config.yaml
n_layer: 14
d_model: 128
attn_scale: 0.0875
parallel_block: false
init_std_down: 0.00384
seq_len: 512
Each number is 50 + 10 x the weight over its row's rms, rounded and kept within 0 to 99. Layers, rows and columns count from 0. The size before them is the row's rms in percent of the matrix's.

# layer 11 MLP down (transposed), 512x128, rms 0.135, rows 349-354, columns 0-127
116:51 62 69 60 65 64 49 70 61 53 64 68 40 44 52 48 39 54 40 60 54 49 55 43 48 51 42 45 62 42 49 48 49 47 37 66 52 40 48 47 55 47 48 64 56 59 65 48 30 65 54 40 73 56 69 42 49 48 57 49 49 42 49 54 47 28 56 52 62 42 43 56 64 28 48 43 36 56 58 48 61 63 38 42 32 67 53 45 57 58 45 46 41 35 67 53 32 51 49 34 44 43 35 44 45 49 42 58 58 51 53 33 57 65 51 57 48 61 34 41 47 46 40 42 31 39 42 36
091:32 67 53 48 47 73 49 60 43 28 62 69 41 36 56 59 56 32 40 58 45 42 63 34 49 63 38 60 56 57 60 44 62 49 44 47 43 62 53 33 44 43 43 48 42 52 53 47 39 48 54 52 31 63 60 57 57 37 45 49 42 53 54 72 34 48 51 57 56 70 43 38 51 46 30 39 54 45 56 55 40 56 56 43 28 48 48 54 47 66 54 33 53 56 64 42 50 53 65 80 56 44 49 54 40 57 45 61 55 39 50 43 51 58 56 39 43 66 43 59 44 49 36 52 40 47 55 54
114:38 56 50 64 45 60 58 49 52 55 41 47 57 62 64 56 67 58 37 36 36 45 30 55 46 43 67 49 62 53 55 48 57 60 38 48 50 48 56 35 39 54 70 34 65 50 39 65 48 51 49 46 48 55 32 48 44 39 41 38 63 37 63 45 56 55 41 46 44 71 36 63 83 40 46 51 40 54 52 45 40 48 39 48 46 44 33 68 49 48 45 38 55 58 53 56 52 45 51 67 36 42 50 55 50 30 51 54 57 42 37 60 48 77 47 46 53 32 54 60 51 43 44 56 56 37 52 60
097:47 63 59 51 41 36 58 54 46 58 69 60 55 29 60 48 60 33 47 79 48 50 52 62 43 61 51 48 47 46 40 52 64 51 57 51 57 41 37 64 56 67 34 65 62 63 38 50 43 45 45 53 29 58 58 49 29 44 53 55 55 37 54 43 62 46 43 58 31 39 45 47 55 65 41 50 70 51 39 32 62 46 45 50 72 45 45 43 49 55 64 66 53 49 46 60 40 50 47 33 53 61 46 39 29 40 53 52 52 45 59 58 41 52 51 43 54 58 54 63 40 60 56 28 51 42 49 48
109:52 59 49 46 42 40 24 40 45 26 63 78 53 51 42 37 35 46 58 51 57 41 47 47 61 35 43 61 62 47 51 63 40 51 52 56 49 45 40 37 61 55 59 52 43 45 56 60 73 51 42 62 37 27 55 39 47 48 42 49 49 50 59 64 68 46 60 60 72 59 52 55 54 52 47 45 50 64 42 23 32 49 60 56 44 40 55 50 47 51 42 50 35 55 61 48 43 50 40 71 37 48 52 57 46 41 53 44 58 40 44 55 43 64 58 65 48 26 50 42 47 51 52 54 51 56 55 43
091:46 39 38 37 53 16 51 64 53 37 52 52 38 43 46 58 50 34 39 65 54 58 39 53 30 37 73 49 42 42 46 54 56 59 59 52 36 65 53 55 53 57 53 61 57 45 37 44 52 61 47 51 47 46 52 60 61 69 38 58 69 64 36 38 41 65 52 43 67 58 58 39 62 59 44 65 52 47 62 44 45 50 39 48 64 56 58 55 47 68 61 45 39 41 60 37 55 58 43 47 40 56 49 60 66 54 58 53 43 47 58 72 49 30 43 51 50 68 56 42 45 50 44 58 46 49 55 63
# layer 11 MLP up, 512x128, rms 0.127, rows 350-354, columns 0-127
100:47 49 55 63 56 58 47 54 70 70 51 59 50 31 66 54 57 48 60 51 52 50 57 57 36 27 61 46 50 71 55 49 46 29 43 52 57 38 43 47 52 43 29 52 47 53 49 31 56 46 48 52 67 58 42 56 57 55 62 46 65 46 69 32 49 57 46 36 26 56 62 50 23 39 52 58 52 41 56 32 39 64 54 53 67 35 46 61 56 39 53 43 41 51 51 44 63 45 54 57 64 56 44 55 38 61 59 61 59 47 65 58 45 62 57 49 60 38 54 42 50 43 54 50 55 53 65 39
094:47 39 57 58 43 60 46 40 61 65 51 44 50 29 58 49 56 59 55 62 51 68 53 31 43 60 50 47 31 65 52 49 46 48 49 47 52 45 45 55 28 41 64 54 56 30 46 34 50 45 49 43 49 36 50 29 51 59 56 32 40 49 50 40 45 54 68 51 56 56 40 53 49 43 38 45 35 57 39 61 48 49 55 78 56 43 49 59 56 45 61 49 71 65 49 36 55 52 46 59 48 66 44 48 45 60 45 46 49 46 60 20 49 59 51 42 47 23 51 53 47 64 45 37 38 55 54 34
093:63 24 29 54 35 50 52 59 62 51 49 56 56 55 65 60 51 42 44 45 50 59 69 64 45 41 49 47 43 64 49 47 30 38 45 60 44 55 41 46 47 37 55 44 67 53 72 29 46 36 62 51 36 52 58 50 51 40 46 38 45 51 51 44 50 33 41 49 60 50 42 44 51 64 43 52 61 61 55 40 63 63 59 37 50 57 57 36 61 47 53 50 38 62 40 41 45 51 47 41 59 46 63 43 34 79 57 56 44 42 54 53 43 51 43 61 62 46 40 38 41 31 59 66 47 45 68 39
108:59 48 53 50 45 54 34 53 47 44 59 36 34 40 42 47 59 57 64 65 53 34 60 54 44 35 42 53 43 45 61 66 38 51 40 49 52 50 45 41 45 47 40 41 41 35 40 42 45 69 45 30 55 50 67 66 56 47 51 23 71 54 41 61 45 47 54 51 59 64 55 36 53 53 58 46 45 35 44 49 38 60 55 73 43 53 53 50 50 45 47 51 42 53 70 58 51 40 55 52 24 44 63 35 30 52 52 54 47 27 61 44 46 54 64 44 58 36 41 44 38 45 49 53 71 52 54 51
091:61 42 53 62 41 51 36 57 61 50 36 47 72 22 46 55 52 44 53 44 68 38 47 33 46 49 68 63 37 55 48 46 68 47 36 43 41 54 54 47 44 43 49 54 55 55 44 47 57 50 42 46 49 53 53 65 53 56 51 36 45 65 41 50 50 70 56 46 31 56 47 59 44 59 39 35 34 44 51 31 68 32 47 52 63 61 52 51 36 40 57 74 67 69 51 53 55 40 63 63 32 40 45 55 60 57 59 38 50 53 56 38 50 48 54 54 44 53 51 58 31 56 51 55 43 53 39 33